{"head_dim": 32, "hidden_act": "swiglu", "positions": "rope", "extras": ["local attention windows", "exclusive self-attention", "value residuals", "hashed n-gram embeddings", "an embedding shortcut", "skips across layers", "capped logits"], "batch_tokens": [8192, 16384, 32768], "max_seq_len": 4096, "dataset": "wikipedia_en"}
Each number is 128 + 32 x the weight over its row's rms, rounded and kept within 0 to 255. Layers, rows and columns count from 0. The size above them is the row's rms in percent of the matrix's.

# layer 3 MLP up, 128x96, rms 0.363, rows 106-116, columns 0-95
size [120 100  93 100  97  89 105  95  96 103 108]
[[131 111 153 130 112 148 131 137 123 154 119 101 114 124 146 130  80 125 104 101  98 112 107  91 138 121 115 109  90  82 115 102 118 128 103 161 135 160 166  85 144  67 173  79 191 109 134 110  81 128 143 127 177  71 139 209 189 142  85  41 119 191 180 178 108 156 119 116  91 140 129 127 163 148 104 139  67 101 115 170 137 161  74 113 134 165 156 144 175 191 136 154 124 111 141 148]
 [160 147 155 140 190 152 155 117 116 118 115  85 149 105 135  96 147 113 142 147 130  98 102 143 103  96 111  98 175  89  77 154 104 140 156 136 133 111  79  97 105  63 100  84 194  78 126 151 104  97 111  76  85 119 188 151  92 148 126 156 164 155 143 134 127 144  61 178 154 162 200  98  70 130 104  80 105 103 112 159 155 180 138 108 125 122 136 125  98 121  98  60 132  90  97  88]
 [131 148 131 128 155 101 113 122 153 101  91  72 144 128  63 142 169 145 134 120 138  74 109 102  74 139  89  88 115 136 106 174 117 180 132 135 124 133 172  90 116 136 108 147 119 117 114 108 180 101  51 136  90 108 126 167 141 100 178 137 129 165  75 119 119 100 100 146 112  64 105  82  77 140 128  93 127 121  92 104 120 122  89 152  78  82 197  45 112 114 160  71 179 112 101 119]
 [127 147 115 205  89 153 170 156 125 139 130 181 124  97 112  60 133 137 105  96 104  81 105 120 112 167  95 126  96 170  84 114  92 169 161 138 146 134  70 153 151 153 111 116  93  84  96  65 125 145 126 163 188  79 100 125 138 130 149 127  85 104 113 175 129 122 111 117 123 106 140  82 126 133 136 108 117 158 144 138 129  76 143 102 114 183  47 150  75 104 140 176 123 166  70 192]
 [166 161 115 129 133  97  86 107 149 101 115 130  77 143 139 170 110 107 159 163  83 116  89  76 163 171  47  74 127 182 102 120 136 104 128 143 175 114 134 158 135 158  73 135 149 147 108 197 143 147  93  54 153  98  61  63 109 153 104 112 169 105 108 107 154 137 132  94 145 168 162 146 130 103  82 104 119 148 119 134 145 122 165 154 111 157 168 131 133 102 105 101 165 109 161  57]
 [111 195 110 153 130 148 126 106 157 170 146 185 165  95 119 113 109 172 104 109 142 125 121 113 103 130 119  93 100 134 179 156 162 164 121 168 159  92 113 118 134 127 138  71 139 119 181 131 252 134 147 173 139 122 101  88 134  82 118  70 120 167 159 154 141 129 144 125 200 135 136 126 124  58 150  93 151 146  96 138  64 162 151 131 102  75 107 120 167 134 155 149 142  71 139 131]
 [ 93  82 178 140 152 155 136 130 127 149 128 114 111  88 121  87  96  44 127 173 133 156 122 111 131 144 104 105  94 138 128 180 144  94 120 110 139 122 109  99 118 153 151 169 142 119 180 119  78 145 174  87 171 129 105 124 129 178 116 125 151  75 170 105 127 107  88 195 126 123 112 155 168  79 185 186 114 137 148 135  56 119 140 137  76 113 117 118 113 117  73  85 229 117 152 127]
 [183 124 129 118 107 133 174 129 118  95  94 154 136 135 129 166 122  85 110 168 163 145 137 119 103 118  88 129 129 163 126 137 142 114 152 114 124 140 189  95 172  70 149 130  97 147 115  68 109 199 185 102 105 165 173 114 116 121  73 125 115 102 129 135 134 120  70 126 146  53 133  93 156 155  83 117 183 152 130 131 182  77 143 117  71  43 178  82 116  93 133  85 102 141 129 164]
 [103 155 130  65 124 132  95 123 153 140 158 122 114 168 130 113 133 143 149 114 236 123 163  97 136 174 144 128 118  65 201 164 154 126  91 159 148 146  78 140 123 123 110 127 170 116 145 131 136 170 124 152 160  98 121  96 165 142 116 116 147  72  93  85 150  85 171 166  97 151 155 129 163  98 128 152 136 103  96 115  70  88 147 124 161 114 210 175 142 196 177  92 153 133 138 124]
 [159 159 152 180 136 147 139 135 149  97  71 122 135 117 152 135 153 177 132 129 179 171 143 183  71 144 176 136 115 124 143 151  86 187 120 142 132 108 148 172 127 163 100 160 129 104 103 105 133 131 123 120 137 154 191 122 129 105 127 185 115 154 197  74  95 140 117 169 170 187 117 141 147 127 100 125 158  73 142 181  52  76 108 103 184 104 141 132  57 153 118 144 118  89 131  90]
 [135  95 142  66 134 162 167 127 152  77 151  96 184  95 101 142 106 172 121  84 139 142  73  84 110  88  79 123 146 136 131 108 159 134  86 121 108  67 135 138 161 109 118 148 143 136 137 161  83  96  66  68 142 144 134  91 156 122 112 147 129 108  58 176  73 148 159 125 135 105  98 121 143 173 187 108 149 180 110 118 154  86 185 120 164 118 144 170 172  83  78 166 145 102 112 137]]
# layer 3 MLP down (transposed), 128x96, rms 0.251, rows 106-116, columns 0-95
size [ 98  98  95  90  98 105 100 100 110  99 104]
[[159  75 121  84 145 166  84 132 155 165 158  98 140 154 113  68  97 108 132  93 117 163 183 189 126 150 164 127 117 135 118  98 155 126 120 132 136 142  79 131 159  97 158 103  55 121 184 120 121 122 109 108  99 136 130 165 150  99  92  49 123 127 118 187  80 146 145 163 158  86 113 159 217 175 105 163 132 133 129 129 105 174 155  91  90 143 171 170 116 150  90 147 112 113  79 136]
 [ 93 166 111 131 113 137 151 103 127 122 151 125 169 142 179 118 110 117 127 151  81 101 194 120  77 176 161 123 164 157 144  99 147 111 206  52 144 110  55 212 127 172 118 103 150 101 107 126 128 153 105 113 155 145 144 101 138  86 175 151 194 156 104  92 161 141 142 155  91 113 192 110 116 122 135 121 180 113 146 137 139 204 106 124 121 183 132 157 158 113 137 153 164 138  96 113]
 [133 116 125  92 102 116 163 112 117 152  90 101 138 105 110 138 128  73 111 170 163  85  79  87  73 155  94 158 164 136 101 137 114 172 171 195  36  82 127 154 155 118  56 143 108 160 155 108 139 121  91  90 118  76 133 104 169 111 108 150 174 112 102 106 133 179 106 143 158  79 111 154 113  78 128 154 121 135 105  79 103  74 128 125 141 122 113  66 115 129 140 141  94  66 124  84]
 [148 158 119  94 137 178 124  89 151 133 109 171 122 139 136 171 108 103  78 177 155 150 123  54 162  92 135 137 185 149 102  80 133 157  86 122 129 119 173 124  99 151 144 174 179  79 120 149 145 103  95 148  90 110  91  86  89 118 165 133 177 140 153 100  81  71  78 132 179 114 142 166 188 146 159 123 141 132  93 154 106 126 163  75 121 128 174 114 143  41 103 107 115 104 154 137]
 [132 125  42 109 128 118 156 133 133 100 140 127 107 114  96  58  98 121 139 105 149  84 168 180 107 133 113 125 144  74 191 175 112 166 110 121 157 168 151  93 184 131 175 119 172 117  81 117 145 127 156 127 150  64 124 172 185 115 111 104 112 102 111 124 123 130 122  91  80  91  86 149 167 105  89  74 148 149 119 164 123 113  91 118 169  44 179 134 101 159 132 144  99  82 121 107]
 [115  83 179 101 164  90 153 114 183 145 151 151 134  75 151  90  77 132 147 159 142 106 154 113 151 120 124  77 131 150  94 133 104 140 118 106  81  56 136  78 163 139 134  52 167 156 142 116 122 103 170 120  69 108 118 105 166 119 134 161 101 137 159 141 108 173 108 180 165 132 107 122  86 133 154 140 116  86 173 178 124  88 133 114  62  55 119  77 115 128 138 152 155  91 177  95]
 [ 94 117 159 143 130 144  42 147 106 128  91  95 190  92 112 121 140 160 131 112 129 134  95 162 136 123  92 118 116 184 180 119  99 134 140 103 162 117  66 105 151  98 107 157 127  75 201 173 150  85 146  77  99 179 125  93 154 102  89  74 135 112 123 152 119 118  93 150  86 163  89 148 157 173 166 179 116 120 140 152 118 117  89  81 113  98 161  39 114 160 145 120 155 104 125 122]
 [ 92 101 171 124  72  79 190  81 110  89 152 133 151  96 180  92 182 105 136 122 152 121 119 102 149 142  45 154 134 134 202  92 167 136 109  82 116  95 134 175 146 120 119 100 148 114 128 102 197 162 165 153 111 134 107 109 102 141 108 123 111  76 119 135 135  94  93 181 186 111 145 108 193 113 140 107 164 165 112 130 123  85 122 106 139 131 186  77 130  75 152 126 128 121 150  96]
 [105  97 167 100 151 105 178 176  89  92 103 136 111  90 165  59 145 116 137 155 184  88 158 150 132 127 124 138 150  42 171 135 141 145 181 123 122 131  96 107 104 128 118 115 142 192 129 159  87 146 154 132 129  80 111 112 152 106 148 167 193 155  89  96 122  96 110 106 175 138 149 115 113 153 125 177 143 103 183 121  45  92 172 148 166 104 139 100 158 187 141 158 116 114  93 100]
 [ 81 144 102 106  88 165 142  80 104 100  82 150 135 149 129 147 125 113 139  93 117 119 136 109  84 100 135 147 175 118 127  50  86 175 107 137 134  97 177 149 186 139 120 132 141 139 103 152 152 125 166 105 111 168  63 161 122 112 166 159 194  49 140  83 121 127 164  97 157 153 106 145 163 145  33 118 116  97 164  80 110 100 119 103 153  65 154 124 107 158 111 140 111 179 127 144]
 [179  99 123 100 140 190 159 143 169 105 146 144 160  89  96 102 140 138 115  80 147 115  89  82  82 146  91 122 117 108 138 130 167 164  97  85  80  78 121 155 136 119 137 142 150 162 141  95 127  71 122  67  84 177 161 121 162 153  67 154 160  87  63 138 110 131 123  71 109 120 123 157 142 167 163 146 120 175  95 162 171 115  71 148 145 167 192 169 126 119 102 110 148  94 135 169]]
# layer 3 MLP gate, 128x96, rms 0.355, rows 107-117, columns 0-95
size [ 94  93  90 115  99 111 106  90 104  93  95]
[[ 76  99 165 132 134 153 153 138 128 176 124 154 130 126 180 123 195  89 126 147  90  87 186  99  88 208 140 107 174 175 127 116 122 135 172  66 160 127 169 110 188 119 136  87 134 117 105 128 151  93 104 129 119 171 109  99 156 117 111 195 161 103 137 102 147 109 109 177 110 136 133  97  61 181  90 131 137  98 112 124 167 191 136  72  99 108 128 125 145 125 155 163 158 139 119 180]
 [112 129 114  75  87  81 159 143 151  82 138 116 104 139 108  88 121  57 121 189 126  73  62 117 125 139 127 122 126 179  86  99  99 143 144 158  43 119 138 159 123 143 134 202 101 181 148 117 161 122 116 126 137 187 107 157 106 119 140 175 123 113 129  70 117 122  86 157 158  82 149 112 124  95  93 128 182 106 124  69 155 131 168  76 146 140 146 128 118 135 150 119  93 143 120  50]
 [102 164  93 173 134 144 159  87 160 102  96 119  61 139  85 114 106 133 108 123 138 118 136 119 130 121  91  90 165 138  90 120 101 113 121 170 130 157 164 100 108 102 113 145 129  98 138 164  58 101 133  88  89 161 142 213  74 149 104 139  90 206 116 150 147 127 107 142 131  67 149 127 130 120  86 124 156 150 150  92 144  86 126 161 104  88 193  92 149 168 124  78 202 132 165  85]
 [104 126 188 127 111 128 104 128  80 149 108 147  66 101 161 161 115 159  77 103 113 116 126 103 175  71 104 106 126  85  45  92 144  78 147 123 102  79  98 155  89 109  86 162  90 143 161 116  65  93 115 110 106 153 172 125  94 202 114 130 135 156 108 110 124 122 174  67 182 132 188  85  94 151  99 144 109 124 115 125 148 147 165 109 101 174  76 128 135 166 115 139 138 153 115 131]
 [133  51 126 116 198 119 106 158 131  92 120  71 113 148 133 102 183 133 137 169 149 165 151  99 198 120 131 102 108  98  90 196 128 112 165  99 143 168 114 175 140 112 145 130 108 137 108 128  63  69  81 102 122 136 141 187 121 151 123 200 125  60 111 182 156 100  79 142 107 108  99 120 133 184 114 152 126 116 127 155 125 146  95 135 200 145 117 142  97 106 140 124  98 114  95 158]
 [129  87 180 202 186 157 173 177 114 124 126 121 158 138 125 172 146 110 121 119 177 143 163 113 155 162  84 167 163 105 118 128 141 134 154 148 124 116 125  97 101 106 130 123 184 108 175 133  84 109 165 121 122 136  81 198 147 197 112 186 180 111 124 142 178 114 141 197 165 151 101 177 120 109 167 117  93 120 146 144 171 163 124 111 125 169 187  97 115 164  99  93 109 104 169 122]
 [ 90 150 140  93 101 118 157 153 100 104 116 163 134 168 148  93 155 108  74  75 102 117 147  80 118 142 113 140 137 137 148 139 102 131 147  80 122  83 128 148 121 103 100  94  66  99  52  88 113 142 162 123 100 110 151 119  78 137 144 140  64 103 163  82  87 136 107 145 129 149 149  74 149 148 167 148 197 114 114 128 146 104 116 178 122  88 109 163  86  56 171 107  75 126 211 154]
 [104 182 104 118 155 120 154 102 124 188 125  99  90 120 143 175 135  95 123  85  68 163  82 135 145 147 151 122 123 177  83 126 117 111 117 138 118 149 132 122 132 144 133 140  98  72 146 176 187 124 128 111 103 150 213 175  59 114 143 115  94 137 194 130 107 203 141 144 107 129 103 116 150 134 137  72  55 183 102  99 164 132 140  93 144 107 135  70 127 104 111 101 116  83 131 177]
 [153 161 138 140 129 161 143 137 119 131  92 107 150 166  86 154 145 116 166  96 150 159 180  98 126 136 103 118 182 137 148 112 138 134 147 133  74  55 168 206 166 141  93 132 148 101 140 151 147 181 107 121  82 154 114  96  71 119 177 117 120  89 160  87 147 114 171 140 131  60 146 131 159 123 198  93 134 126 136 130  66  86 154  69 139  52 117 127  89 131 105 112 111 189 126 153]
 [212  89  79 117 111 184 126 196 177 156 185 148 182 116 124  39  98  70 134  81 111 118 102  98 100 112 153 152 146 144 143  81 108 154 148 175 112 101 161  99  84 151 137 156 150  93 134 161 129 103 125 107  79 149 167 131 164 123 105 160  88 159 155 154 150 139 124 113 142 145  77 108 171 139 101 151 100 183 128 156 123 155  70 148 133 146 144 118 145 100  78 123 111 161 107 139]
 [115 188 140  70 135  93 151 165 106 124 178 171 133 129 157 188 110 104  76 111 144 115 126 217 107 142 120  98 125 148 182 111 101 137 162 139 103  94  93  96 176  70 166 164  98 139 120 125 138 166  87  97 141 176 170 112 123 115 137  83 175 118 169 202 100 190  71 149 124 160 164 118 116 181 120 161 111  98 141 123 155 183 123 133 119 122 126 148 132 158 145  98 112 168 141 149]]